Weights of a small transformer language model.
Architecture: LayerNorm before each block, no position embeddings, biases, ALiBi.
Each number is 500 + 25 x the weight over its row's rms, rounded and kept within 0 to 999. Layers, rows and columns count from 0. Numbers have three digits each. The size before them is the row's rms in percent of the matrix's.

# down: layer 6 MLP down (transposed), 768x192, rms 0.151, rows 515-583, columns 0-95
# up: layer 6 MLP up, 768x192, rms 0.139, rows 516-584, columns 0-95
down515 101:478528505483487474504507509510517508494512432468535482507517503504510500467487515472524473521457533493496533449521508474483506476481483561479513494548486498497466511478518527504482490547497514475426511514493501495521484514508474500522520535459526458504531508467479494522518498472449473496
up516 095:476505522487447479491484500452509522486498493495468500479502531509505502521489495513521468480501525550483465539472534464495445519496540557498518502515493499457476504523467521458507515498519462457476486453437478519522531478504470517512489486527522482466499548483504484507516522513524485536
down516 095:504484479493514545524513460466504519481494513486552504548538484502491448498524502495456503490513478492478528522487497534552471483518505521482467495507522516513494482480523496562493471489501504514529467510541503473501558514538494428486504470457491479501494499495517491450464483526488507503
up517 102:558512530505509482495526528472472509496499467461486525490505559433491532537499487518504515524524487491491515538489494509480491534492527488547506491442520479494489478501448511505447481507472548546499489506534535487510481532495489508477462471505472521479508470493507500526496487562517507514
down517 098:485518543495520470495450521540530499465515521533442549513488492503505499514508467513506532475496488517508470494527502492537480518514524486592487515480489537525521504480479506492493496507540527500438513475515487483527476502465502537505476449484479517490555530468527517455520521480520482475
up518 093:530510515487470496498553441454486516534469466549489514498492516537487512485482461529464512530538503506540447472510549530486503506504519482431482522466485487463502529515503466528508523522550505497533523476530479483492533448471493483481530524466528499490527457524472560481462470483507511509
down518 091:528462500499487511544498501480492457461515485510484465492541480489471485520506527505524501489526477519519486520489471464499489545491422484449512494494530544478483525480522520494476482482454472517500489511531473489528540505508513495573491528519524494519501482542500531497496461500532516539
up519 097:479515504495470518496499530478447490503477520508497462545554510552489509547519554494543522507531502487512461475461443491471513477495487517498484496521518513517470464509511517504501482477501490555537537518551520509492537526450490435511484479489532522490546519509460508491481491518469499489
down519 091:508473490460522465519506472481476486448490501485463520484493495500512494509459486504495511470485419532537455532460498514575498478495518493547499491554535495495483518501516540495512523502496485465492484465493541550450473530511494533457477502514468487544509494512522494507522537534497458507
up520 106:496487508494487480484503478525474503478560536470504449519471500471570525497454519501518481500483470492531501455486512477525503439509482512485494517506483494504474470501517506477460508506502516478487492498494496487454533492498490528502500458527488471526548514515510548499484486512480506546
down520 101:526534465526546439535482525495511561492519512485513483445498474540532524489504503517470492503485489454508515453517473499485494520530529455504482500499503543477441517466509522501508512512538506497488497529505523487481472533519494520529487536475512484483488516462484475536505471533510538508
up521 104:502453536510531493512534509474488444479536478540519505478470524457497499526473506488492478498512509502462525520515497505502501521523494479496470473502509496465511538496492489525491501469509474498485430500527465542552471479523470501502525507468518541535457478463492466470520487505529509504
down521 098:440524493504502519492515527552532521489543519500449520544509483439500554441516473518539462506480494517501504477450491498501505526502503528440487492468513477518493460476505515498464509552490541536485500539485510497458505510538494512503472476488502519519484490446511466499498518474493494472
up522 101:524509518541446528547481555513487540507497503508541471461503514478509501514472543504511514521497484514497536484469521497519512476517489489476497475488494488532463515458512489495494477525476517476530486486462483511538509507508512522464503530495500508483518505532498496470499495493533476472
down522 103:487494457535521478474510502491508519490446490511471520532434484541523462516526500516519521433510497513477469513520478482488491528502485505432534482489513547507445487485503528512522453497524496486481489513512499510496472507472469501528464497502552512435441495539486478541545512502493501515
up523 096:493521498534494533500495471499476474522528512523534496488523489475499532475495463515498448534475466492574511522469457453498473528517517541505528512467509516463480481519463477498497489481497548544474535546516508489501496470505483509491497497514446494496479446499480462507509482486487499529
down523 106:495536502493543517498530495540509534469475491487477515577525523467470514493480477482477502496457513506508487521486514496481485487534478512519560480441516486496525438525524496510539496512487497477511552491495509505541480506505506535521478509464498518532462498489487457503470515487453558455
up524 100:505529535471481500489486505467530484475491521496542525504556490481503530505491486489499553484525461529526473478458481498504508546507505468488516513479524485523497490512483500523505496491501481540509414502513507469520483521500517495499526483487520496509452488462519532433496456496507509463
down524 101:507483497472496517490462486521546498553491556505535506501485515473531461474514506519478496497446503490493480502509532478496511519510528544554507485495508501456446490487505503504502512522447503476492505428505505509487513544507495509487496498522521518499524481505514502483507485464509482534
up525 097:475519470470562522536478518509514505445545447480489507466461478533474505502523530485515520487518504539493441495511465473489478495505508524507485503481465482470472527448497499477476530528496506512480511504506502486480455491508473463454484506524473480480479492502450510463481478488517483535
down525 100:516493513470481509507518469526492513532467559519501501488498528480503537452467543501497528462519457455492493501478518487512524514488500490514537531497492485530512513505529486506515465519461471549498496520499520487497500522494524524501491485490483552520486499482541476551544529527480459504
up526 107:439514496499484562520494531540478496496545492516432499498478520490544503541479481487531509513509493507535451497474497475497509477506487505500459479473475496511484535485472498515505513514566491527490488477504466527533517485499488430545535546518518492514513455513517515476507488491504517486
down526 102:532538485482523497475556496470475498468498516520515492511507495507532503504508538521522510504479488500547535510472421484468545484535499526487452477482488501497523537488502496472492496513508478476464503516466519492516451502523480557492486524477477495476443493553511506495503501524472483482
up527 098:491468468486520497509502524485483479500492514527504542525491510498487481526496518504477513511544526424516541524466526473491482474547506551510489541479492464473527473520470524474500520519535492560469487480493487545446460489458467475563513508486551429552460477523527506502479520503480491521
down527 099:524529508483510494469531524505536521552465532442513497481523508546477445499476493518501559504486517531506511507483439479506513552493499467493497468500482477518535520520510476490520521518466475469481505496483483492553555473497519503511528506490476477504481523511523520512509502451502482529
up528 097:503537563492424515492464524547512491521528512514483486497502539507534507523506517455536501460507490519489514516531538517503513507516480477495518500457441519485499465489489484479485506498512455484471482459494487510468465477505492517493476531481510483489490531504494517484471463473535491478
down528 095:500500495503514523482502491535526433510434516490490504503511494491486532484477514488507507466516517536497485473531479494492551458498549457539534512482526476505534515526500490483508541500473492483454526514532471512529493510524513504485509481491449477510461485487508489518456478522524477447
up529 102:491479502522521474538483484459461493489508489523462456490527484507514502469529472523527522546513522522528496538538508557522470488496501516518504509540489491482496483473478498522508498514503491494509500482506517550486504458531513496508467496446506522439502477512492458507507520510471492501
down529 096:511495467522469473537465477512517526500473499487519476485539504476521499489475535498517491515499436454541523452457506494503442473495548501541494500487493504486515535535479507502526525454469516521508514510515461529440501479506508467480491490501537477483501563480507538501468498526516540500
up530 098:459530519523489513503475487545464489501504491511525457491523482494538520524521517448471504528549546478515518542524486504526504491493496478452499516493461498532502492544456498474495524476525500506475541467511534483489436529487477471499507479465536539507513479493482553493494517473483487503
down530 090:515504493463497505506493560472543522511496519491491498520459476496480468476477462569450502509455500552503511543477473488468496489498496539499461511488505517490446512495507539509480501511449563474511504523471508504499485453498552483458473508514529466536458505502491486488521456524489530440
up531 111:526516494496440494498510516515494534519544480529491532472517495509509515503481557503475512476503483497513487489505534500477480472508526530471503492503507520569474508476470472486484490496515504505492474501502489481450536476525486486546521511517497490476522500521499491562489512525475541505
down531 108:492511506499538504502534491464478471461477497488473512544505457516514510521497471495472449490543484437519534515500484505515513536506432520432502503489473492473517492545480519477493474494510499497488532457490475515504488528512500521500453532515490475485472530514506511460505512534518476536
up532 105:533489507479483496456499540465453473468488531494505505489512510523480484528495455478457483467526464529531535481502518480510493523508489517472529456494500516477493535468506498515469504500481487491544473462507530495495496518497533486489540489466450480513509467483483495497469438504545484556
down532 105:507510491488557483473475513496524511506513492517481485503499538480471518520492520468481459521517465460519504490497499503505498489495522507529528508512514493462524477481490531506456497472527471524548464513531512469496485525497509499492509485452500500503524482469450462520529465520480526547
up533 098:491503470474480536479507453575490498468514478482514506503494551506478499497501516510473470515531481473512488484509497506534491504519491475497499531452502542505478474484509496537497485513505461479496487521498513496503536456509514552482452473507474450524480490508500528470480461476482459498
down533 101:482485481496465457509541492509515496505505516477463512544500575512488503516488493491533515500485482501458477483528530502468437507481473486483507470448488523480544492531497478484507476490508478501527511494501510505461512487515545528518504532476530532495554483501522488484555505469512523491
up534 098:502513498551522503530497517486460502470498498513472471531471512482423489492487488505490505516468540530488482494484476455515535476473520513458532489490520510504456455518492524482469536526525491519510504523473457475465474504486507536506488463468496543527520526466507564518466532480529481530
down534 095:492515510484499487495465500520456488490483463484484475444510496518489533496489489500511527485503449514507503497541484455497455482458535487527527511517540462457518521522482511517513518534506484478509510505494491504507525489498555524436526526534485520516503488474498540464516499502486506500
up535 099:468540506505472467495508523514490487498483494481512496492506476438469515501453526498481484510536496504456489496509485559520494503514477513512473502520490535461501538447487495497520483478508482527487520507480480518476489494498495505494507517481431537463490487474464521500554529558484501501
down535 109:499491462499473493541510488509485511529492524511529555523547472533506505471520429469542438514475504520514497495501534473472480531524481522483486527518507496485494505483511493501511530501478477545490518529513509490451480527474457518521523542504500530467486509548504530531470537526519484475
up536 097:475507496489543485493508504544477459459524536448531566503479515474538500493508523476473556523483527472491489475507450504513491462517509458497544495499531497453504515513486513517504505534505474494501492522526525519492529506490507491521547504499517489460501496490511498517517550493509492507
down536 095:503494499538500511527496527484481521499459510494526440532465497514469540480512505508538524471509479502509501522477499516502481470514483519470466452495491490461520495495502495510477505488525497519508492524480458485541459525437475471495508519503542558531494491553461570493453526494481516496
up537 103:516471486497487544485440485472480491507461558502513474505480485475537494527513485495488506526496472527492530510483472485465458537476508505513494466481508488524522520482490490506490534529525527499427519515460475525492512526528498511477508505478500470537497503489507480536484459483512526498
down537 099:507445470514548507548487526518469481474496506486499519506518491522483469522506527431514529478550506481490559509506478492511474497507538498507493518479465500484507483482493523502507545459541519449493515458509512494459521520510496474505521553474528512528561471504523540468491473526516508498
up538 098:506486544521494497475513521520519509460497493544497497493451476513503534518483510522505503512512513499495518489485526477509488516488449443540487477452480486493510515544508470473457493482476494465494492477541504545507486481493538545546490490490521497521520456473499460542524493495514447511
down538 095:465522516490520497533515474482529505467494474496492543516495482433500500488501491527491529496519465530477475480504521491497521434510427479548553491488489491501508502501515511572491502500542495502519488463464456511460491510479467492486522515510459475488498501519523477477512508477501500487
up539 104:470493460540546475477516532496493469500525449478505509472533512520496540506462495524479491496487488519554468486489527478525494526502529509462500524506483513482516490508476517495531454515480506487514507460541519505471493509486548513530521546473470472507481498502472489502513477484525499458
down539 106:483472490521508512462476488444479513462513462495516517531469474522497486503511511507498485521509516488497489508509557482521553453470458507487476470495537465499513533477488525462526502430504524493489502507516468489479498506530555477483467515502497502468533453510539516515446498498527524522
up540 097:515500460524458489533491468473481507516456509486527469489453555541528489541477490502560501512485441501520503496506463470539525496484512468547494530491493508505495493514515502538507536536461510513504486478531505498503487497471478551462486568526563513523453492489491508498526506530508537468
down540 095:510459500493492471486520465512511479475508519528494520515522483487486471484483558497526471471470492500461483519496541479523524539503516510533494498453518499490491497503499499475481528513489495512507540479518488517525487486457494452516533495504524467512552541430531518506515510479520530499
up541 101:500538512525492502510584492484474453497435497495538497499527472526465535530486530464463515516499529503474499508471483529477488507499508509509486501566486522491475514534466479523498492499537458537480507517535507528492483491492526473454484454482494546485523471512510508496512519502481506504
down541 102:460516525477490501491476474499493532507537514494454510475523483514462505497452509507539497506496473511528534495459462506515538481498476501484446480519466500508516501504526480539495466495499511496523493524491484503491466546499507496547505507475477518505462475536484472469515486529501515497
up542 101:481519465533485517523545536516516494456486474524520487471465537505549507513526511491515520526503469468437533555453454519554515507493514467497554506566502439516454517512511479507452525500488477488502472496514479503511514515519498482498547503523522505502507516496531495498518487466496482459
down542 098:491481510494478505504465467487493493534528501488483496503496479520524496472499480476533492513509514481478512482485487513486507502548560501488493499468516487524443466476503536508521556417528514472478498534451490513476519488525495478482470484417515538522525489493471518530524536515470529463
up543 099:453486487514494528517512508544455519488503464465483495478521487505474503521477555490495544519516525517517479549485452522555525470501487484523510496534505492500518474476495495495524512484486465519468465509484480520520503474487463537559492492487532506474472463474513533500501485524484509511
down543 096:509515464513524498572541527491497465488514504488509502503480492462511455509515459464511486481468509508498519496482486521544485483510470453448528508555464477493554494463480487491503547502506485503517464497503464494547502520509516485502431485505479514462526505536503529508530501474505469537
up544 091:509475532516518485528477486519480516474524546491471489534520515483520519505467492488504511518523485505483474513547508538483514534528528539480478489492493490487494525495495524513501481488481485454492536469499507544451482520527472513479452491504487499510547508493522472512500518549547470446
down544 087:509502512486504520491502492512526508491455434469501521498496478496506509521508497489487513518489496509537513491489525473509478488480636487556539500519499476479473495541501514527496457508485515538491532528512507462539487497499505480500496538524477525549498460524490533522483541519484452454
up545 092:491567517511477501529470492506499481474521506505507480449510483519549507480481534500515495527506536523512520462505463535514497495546460484510470516502535493495472451497507521516504490494469504505458443457533466533497510520485474499511483458493494478502490529526479543510473494475509492487
down545 093:527467467472516488473550507489557467510491507452492480522513505500456516493513483533513494520539520504444515489540477479489504508507570434513521471504438557510524502509507502513519509456520498534550530529476506480484504492517500501494516456459504483483486519520517478514486486455528496516
up546 095:513535516523508491506538466484495507469520475485510516543482493546540528490467515501466499532469500503503488549509549501536500449488470482527507500530494522480524504519498525490449472486519506472483501493526495537529491459498485448477467510480492493490489480476539532478556457531494513500
down546 100:524503514475485483476485471495520510465516490516542480458551528510448477479468498541521507525486490526492490488485490507555525481509469513491482488525500460457475539480514477494493446526485480500507483533487509496513465460480544491491470488490505498517495510490536529524520509498454474511
up547 105:539517511460485495517494453487514509496501448488480499511549503521517516474495522475519470518436472494535515504481457508493473505533469519492526487495513511493512499486491498537480483495564516455495510470521474514474507466545437526496535516536492521490462528479491535536496450515501464484
down547 109:530498523492557516486499561508483488477543487527516501535486508514464505506493503482501519495478524491527530555505493527473505521506428519482524512458466455509484465505534466523530477522486536438544536503501511502527490505455461521529532513505480503474508456508459485481534508492570491442
up548 099:519503502533515491518476523542519485482504514526477489476470480522468524497498452484495483456487491494476517527514534552522484528495465502494477477553523485493473525508474491465500549498508462518481509495503517464494493510516483444519533487492469500500518513472493499466522483510495495562
down548 103:492504552519485534489498521501483482492511503460502478513524548512511513495446538523516500519518509474512504511521517482486511497484482502494506470493501531504463498526531478468530533521502521518475499464530473453511521522519519530471572509503486501524487460513463507473477494489499482506
up549 105:505508513501500515516437493477460530501466525469510484480529504491494500491482492496439486508537496528530458502518480500485481492532553529471499537530509473500490470544489491521497465552480479501556530500481482513519526499483469450506500491497452517503539496532486489492473505496530496472
down549 110:506519472477495519526458514531533420501527490506510534506510510465489499480492526456490508428487490465517484506522461511463504460510598439462502474472490554477529550502471514503504491573530475492496534525489498449495503536496522502485521486498489488502526483507522501517496530501495489484
up550 090:493487506507500501517507532463504499459526472507525480487519526525537543471518521530468486507513462518499475494510503490466512505481508519505518478508543463471549510529471498480482534511468482506535519474505493528474502524479511479528479501504479522531549525513519481492493415501483511519
down550 094:489524471484507514494520508504475511553500487463488470551512489529491503514465486474495489515475484499506530502527511542551464497536466539500482490515541519504451570529490516492512575499528478500451490485482458484485513538473542478510539494459501514544506561462477543499500552498480505515
up551 102:503475510470512468503501546473522506447465493538506529524543486463513542503471492500509533495509511485502447496520499441492465475512498530504496520494482514519479491492528456496486481481505521494503470472470477567513438499471486545494500499551524558480516513500485548517526474490485501498
down551 102:508514541499478576561485514527488513572464501545521494477489508493487474528504502522486521499485495519501506479507476471507487508445483479456538499498493493512533505461510508480498472523521535480481449525484506491499460494477492476536495497467462466533497515490470509553486472485518486519
up552 108:544482515522448506511488509490486489491507508470543491540493494493451466530507475524510483512528510479524459525521533502507490493508467512482473471471493525535474525516487489471467487501514482501439502491462529476502512539520491514525469455465469456459553526491496476536556499512533510528
down552 106:452482508507518503504503488516472450508480475467480483517529482458508486481495491515517514493493499532492506465552542485492517459457435515475445518511523531471505487517486490473492473500514501498481499539532492483506508495474507502485504504530552480555522467534495467487504515511493485455
up553 103:508489526480496480494505436503527483539482506524536485507502463463501524524504504514506512487511486496519507465503474481524536489562481472484489533510457518475475522478454462515507546498485513529450511458466530515509509494491524485441511538479477494560463509501506533531523490510485479528
down553 108:510514482455483500523537540530536511492490482473470483495504477514535484482529535487517519464452463464520478496538510522467501510555498511472507561471512513456491537503465495514496522472498524498522499520500497459490502513466472499533470510491471480513472564544476502551528484501520519451
up554 099:519525465485471453458461510532484507438474551491550521509514499485475504534483485513454502490477524502567526453461489548520484506527521522519485481519463509534502539491498505511478504480479494527500462507489527509478509472502500520531508516513511541512527494493473489462498507501522490464
down554 097:490563532475548520521469470495498506512495511467485500477477495493502515483498492514498477519533464465497490546507540487485499480454547500511478522474485564499532495474450542513491519474498515511521543499500498509500480501514505506491519487520485547552468519509490488536514528469481507449
up555 097:525502491491488514523533468521510485538466465534486486484500529547477485513515487526522501507483528481482463518414509512452455515478493531486484535489499502498506467497506496475511449493509455522457528529496511484511504496488478513475488453472493529532538493444515549466468518525480468496
down555 091:477510491512518500455528490534466510482526508448508484507476488477496491485468488536561497526517500475489537524510526511484502482486511512511510488474500476518489542480492512545488462437496500508543519524535487495484538466540466456488473478519488510483511468522526523502473458515510489537
up556 099:476476487533512518504549495519467540496512507506483494484478493504465485525539444519504468507527520535487483525463538444528555534498533498467526534516510522508489487511500503439478541477511502519482474524502514464511486471516458501501481476487515498525496503478519479476514457531508512548
down556 100:520479511478524547492477444513460450510532502514505483509498531498534541500503480462511524465496501490467469513446492493487491518545488511482511535524485513484524552485586498510492482458527493477494459534467475523476505486497467474479494493527513500499490521483498524487575487499517459499
up557 104:443531517500516507494507452468492528509518452491505541450544496507459528476494503513504474488517527521520546480508465472497518512504516506509546553478466492454451495495553453546489452561501493488460513484488530504519502461484506473523521527519477505478539520517440486506517536494479529494
down557 107:480510474508479479443511514518528485487515490508539455497491514485532497510500479499454513459497515443522522499492536472515562515537471541446481491466506466529503515536529503465504487524488481465500504511487502448469466500504511479448491462497518484477525485503512531480496486486524468486
up558 097:444470496501569487518531518531506507483522518491483491488514521480467513473512457516463532500517468506502500495505477473518543508538474471483469473507499506486530535477462473481488494487494490513519505503543467476567508526544499504484471524508490491503528538505496500465484514500482522419
down558 091:522462529519476512426496476480492464538544476478562530478497495516505473534502480510527519486508461532497523493507515504468495530480519518561496523498407498559499540512502495473515495491490538468504482500514484481505508506483482468513512464529489513507510467478460525524522480494497481523
up559 098:455453565489457540457475475520488522496473453511497499489474486527499547500490506479480488555511529575548487455508424529493523505517512483483504517496478488529505510524478519510506493497464516486495484503493495527492491491511482510501472541513481519487497476494516472491512527491470489440
down559 097:489504473467538468508517533524489524505490541484529471487517492490461503490516466503485509511415493505540468520486488488476522485505534483511487495459503502523486501491524503497459530502460507482522520491509521482462450473464478515481488482496513528503454561500482495541459575499516500489
up560 106:515516534514480520538486501518499503503513480498498534473522504487488501498503531470501518548501524466436445484494524476462495464480492499462464476501509509510492477480521495497451487502469493525510457499495451491487532529484467461528492442504492459515490526550471576497516545533532479474
down560 107:476480496466478534487498474501439453503513490468522512496477478467494457473532483530508499502497508527490473473489491528502518495504514503460498512530498458506502434547521474527504505517518488488492500450468519457518511479507501503506519514484463477515537526469542480508459471499517514509
up561 095:482475516532540499507483504501453480467496501515489471472521552527547529456476509479547469496517473508490491453471541465526522475492517503527484512486505521521516507518466521444505528491479495547497509526492494554459510539480479452485453486501466500471507463566529481469509542502527507549
down561 100:471477504481503478506505487433512481486515473495513496475490488470492512504510487490477542498485513494512520553512493511503486487477477510430525506520531518510496460476476482513514486514491527483499500465505520503502484548478558514477514514501486502497522472469494502447453489509501475518
up562 104:447518539520506496464534513494455547565460477502497515489472484525511484505504502543488504446534491487512457466528517527491526492480491454496486506484537486492499512470475511483519484541473516498484529509470486493502523454491457471477482533489465461476501463482492517538497486528521509487
down562 106:519506515466489492486489496508508471514502490509506491500512491475505490523448550496508484516483545495512538499523497473510498541504506492410508539489508530501523494498488479476510458514509502487525502491474563504498487499498513518518434479511495508501510483489490536481500559441503521540
up563 107:489471524526481503517509513517495512507479529524519529507530507476479488430552511525518536493472509541489492507562470520493506464488518521475510498482439467465496453525493479491457521485506479516497448487514531482481530532476496523526462480473481469492488537540484460512487487497478478495
down563 104:533488468512520480499503462522526497526514486535485501473510471458501528500523509543561489444505472494537529513540487495536484480495498490486494473527462509478512496520465535488486490482499520488459484520474505508481485550524493487497543482543483450478470507492482515487471458537506456516
up564 103:511471562493508550514554516495506511500513466495554569470492465498527490526474529509480469493496542540488520504511515489496518485476486509473502517500455517502488480507473523547500519521470502512519485473513560497471471481495522514476486512502478530526516520513492508483522473501452447485
down564 103:486501475528478504543512512513494517531475490525497500524462482470514505532491537500516494516478481500498443548475506510494484486463464476473499543486535540479505461483507481520512535491512521491493436496503491494549499498447525514528509465514473500493515493506491488498551512507491497545
up565 099:526525517497499506533459483492500470529517516504488510499521543472532511454451510491528495514510491491463476500490500504480489446503484478548476415499526503513493505563517482446528497475469503487531526483499493463521501500519529463495492504500534502501484523475506495459477479488524519539
down565 100:507482513460520459480538517507479484523484477484470494472478493477470496485524489475481472522529525475461526480460525477482512508528528477507519493533534496523515483535501540519473518488553557481510474489529468497498533545516504498454481493495504477483470551470492536461492508502475521538
up566 107:502463497501535525500484499503437456487466479514486556505506502536481516536477503554495477466566510526502484516484478531479500508493490505498532455502496495549504500509488519526543503517469485486533478528548538530501458447513506493490541500464533496496494539486524513513469503487507461508
down566 104:495493498475478545506512477500474489506482485506514483537504467518468490552517465499544500507565516510506519545504486506463511529468489457497553488527487511541518511468497536561468490504499502518556514492508537498457520499530500512489464544481509478506500485466508504492473476471499523489
up567 096:515484560471491472515491471524472448509495501523489496520529472474529470539486500525507499471538481500524522497526497527490524473514524495511512518511483469502519472522473487520480497502473489506541500490496510493422494464499489470522533512471546484507522522496514477504463487480490478426
down567 092:497496508512508561484473499488503535488481512525560532484518525465499502477531508488519521498530495510454496495454505469501493544504570492575481496468498502475488481531529505472501519433448493433434516480525521517507471518502454488512474509502474501511511489500481484484525521509523503462
up568 107:511531523508512562483475507541443507488494536488504498526527486513473507492440464465493508480514497532490484504499523502525481511468529502484457506486467498525504475495533501528500506504474505484504470492540502494492522507470511491504494486539497520483456515460445536506499505525478461544
down568 102:497484486494497485513454480507538468493540533505466496512514503492495493479520520482508558479523470537511530547535521518539482461528481540476491485452521488487484477504568460490497496532493492493501488512510460449434498518512546514489510514470561551496458516511471480510503489529509489474
up569 099:517478496534494518496486493536497495469548523509473498473492524488501481494486467506542479493508489540495512485490529473516524489486512470484522480449548493530526498486451511505490533492490493503497523525483529492468496516457491556505491492523489503516463520477486520447510518542473463527
down569 099:500521459524563492506517520544458496505475460501492498504505498509492491525527517463523525487471447487534543517490483491500486528471558462494473526465463531500509497483486522494516508513543489496483532502530509480496498479443486507503477486470515522519547517522453485491466485512455491492
up570 107:537524500507520495504514503499515520482475508497540493544496503471492497502521473513503490460497483529459512510437459493519512475481455484529474503500501472488506481449512509522519454538527513468513469494509488507512569459493496464498532490546494494487526510434456509493459515497499454496
down570 110:480464533522468495536460482500483504460514486459475497528520514455534468494504482521478501503505495485528455527535472446494441502485528521551496518516488502447556508489521474493472506471466472457506516506536485526495457479518509519512477489486518525500434507501495466522517494495496528486
up571 101:495508457508488534517508521535478504521499491513475530508500470520508542530474495505486530547502499502515500490511489498523497518437484468479475501530535481451502480454446482512506462516466528509505495496508508485476489498511514502511528486510512507509502484491500467531507498514497478524
down571 101:497489515507461473492516565498490525508470478469491475555496506485520514549512479531489487514519540465510541496490512469475511491529436516504494506495508486519533457523524492501484514509507495507511488465487483477511496512469489490498514513470500479504545511482456495533515528479482486508
up572 096:484495495501491511481497510511434458497463503497506505495489504468441538507485465517466532515514507487472532486535494497468450489513479517504505487512450509487497540540522441491525498543520488471531539501535526506455479499477570536495561481517490507506512488510465452478503554478470470491
down572 101:484509488472545494476526482545527506486502539518488533500501469435493527511534497471546517460481513474507509551498472482518486515519474527475534492463457475547469492496488507509496509516496462474518483526546487484473479487490539502447513514499502522485502501501544468495505465491505457500
up573 102:475460474506528496482494502525492527503446552495515477444538535492487487517510533526505502505518524473594464478482533501466466513507492486482509526526473550472510456476490467561494509496531513484487489508489541488526526494515476494492498491514529505516527513527504474529514472490447480497
down573 101:482498473497529485521541470501531545521452488496521478504495494488444493515465498521468488458504454505460513523482517509514493511500529496476530465456529473505479508453534485486539504475504488450514533541510543515548470442502504482535501501476514481571477518498494501523508528511523534468
up574 105:490476509501477473467494536510511500506513543521494462502468475499495506514472565533476476537468499488491492512497505483532492566550456510537567473479445535495461507529471513492490504499476528475480508478509500509534495524528464525483524490523468577523458526521478514502486487495505497487
down574 106:485500487520516506533532503515510474540520501494534466537553479537498493463517483485489496486508508486506537499448511499505508481502481496555476557503501479496492469549530513543546507508484522469508530518523518469518450471506511526479482532506473482482487462505509490517485480493531531492
up575 097:487533462486519546527479481484472455507512517522505474475472498490566528479519531503487479468579499510490541484485506437495453502497527503544494517483464478531485506486488459494516534491517490529493520486470494539527485489512447493537493496490478528542533497509501473490489474513527500516
down575 094:510517499505527450449499526513480536512481476489518491491508539515450509480490517448505519534441482472488486501534530525529519515472480510525471475505536506468504495483531535523522518481548469479537529520506524449467486483463535489454514512530504520493488489496507508473492456483516504519
up576 097:503477532508502514523468484492509552502500533512507492553554499435471541530471506530484515486522482453555492513491502523479503493475512503469513491478545491488452546459509480554509509498460467516482503511479530465503510496518461525534523509515523497479478475516470483513471453465524496493
down576 105:454481513472497501506502524509459503467482511528481478516525545530489475518508540528514485466495483523450468527531483513497512462435502529467506537536507463522493471489496474502462494499523508484526514478506504535517508556488515464487465446514482478490543489524539467536508513530515512462
up577 103:469521496531507516453487534519473452501496525470546512502516492470480498534432515516500465513533486448534500473489523509536491495517491492504521487483510524445493484484550480499533504486518538482500484531475517527517540479503535512491487489466531485537523537535496517464468517502462505525
down577 101:474508494494496489518506542486522484501547519484532478483479470474513481540490507451501509560496496512534466538518512488480516498497470537465520490476457523471451479525505496483507486523468509523487559559510526517534505527441443517496496511501532474540494486473533455485488498512436498490
up578 097:517501479516558538480516487450489476499543508476495524439467517484472502494521445489518490490522504476481522441470484488494486516475542491460508483518592506498512478497521491492489505510529453514497495489471494483497519538508500554472479464477538517502513496499519515494486524492524509500
down578 095:504498511536503481533477489524498500518487507508532490517523514537468504501475516508516529499506490512522432531496500486477525482503612478506488479452507506499482512528503519506512549495488508498507539537482491506489514500488495464525494513485476502487498494475493497518522490488489467487
up579 100:477488518506486504547484515493485488494495531488526538536506499508507534557539436466459468559506488488515512450496520495521506549549465447491485467496460459531490492518531480483494500540508524501465529489486520493493520511495507496488486490490460498511500477496475457492463502516502482507
down579 105:464453502520457488502502488525528482509478501511480496468511499463438531523490509479529504514499495474492494489486516505498504486500509521451482476552484511520482519511527497543513589490542490550497498491471492507483537502491517442488498505485534493481532535496502516492524463477524463487
up580 095:458527481454496502489500453485463519511528479450463457505531501479506524504501458536500513505527504475538528539466523505546502493499492523493526439482496499477495476512509510527536530540527486495470499467502492471499472508528535497491516514484488501459503518569507505437512516528522509528
down580 098:548535504477444498493507518515496497502484507506493494498475523495485484461496488503546486515530515476444507504502460512486501486524455500516511555511546464506492526510481436515515495519540499545501490471501505503489486442485460540498473498514515521481533482497489486519458493517509505490
up581 090:544518489546504477474479510538409512545534513565516491523521511480553485502485532526505503457509523488491484470466514498559542494466552532497520502483500477521468482504482497477557465458512512481486476492477528469503503496512486441502507511509520509500519461536510468486481520491459483510
down581 099:463511508501533509458498491492492520490496504516523523480487476527493527514513476494516518483435521511491516521488513471538480488471574504418495477512463495507497502514480496478472461489478511543500463484498452508526541465522519510494508537525525465485509542528446482535525493519528481527
up582 103:511510496500482496499484460467506516502479524497537512521481464515506499516480464539507491480564472507498498508482512485475537475510532506509513512566471482508528552550512505485549472555483514538504486529523512479490515502488486488502470459539460467490483505543465478483542504520514471507
down582 102:482493541533564486512533499482536476550468531510476509514504511509490534511505480561529486493450529516483497521464491550483528460521489519531478518520457490487475488477505533486502494485483492546492468505553492510479513514476498491489515532508515466531513467465472523488482460447545505460
up583 099:515499514516513506532482504415518530497459489490518547513472483518494485534536518529463548447503494511490488452510507481515477510519540484476542522509557515533498500521514485487520489506523494468501504490534466488497511517483503486499492452470480517473521545505479531470484555483513521554
down583 104:485463529504490513527495500509489508501510507536456512507492493525546460480477472516462514511516520532529495526516477525498505532538546439482509484518481521502487516531477515525515489534451511494489455496475515470434515470490492511523499509512508510512521463500476485509496482496468492506
up584 100:459486495549505523504486507498488506514467466464491504470499506489493533515527522523515455495503530585519493490490426458472525530528472513476505513514472508505518523476487462491500476525515550495501543484514496466509471516471549524474478494523466495501530471504478472525471514506553517480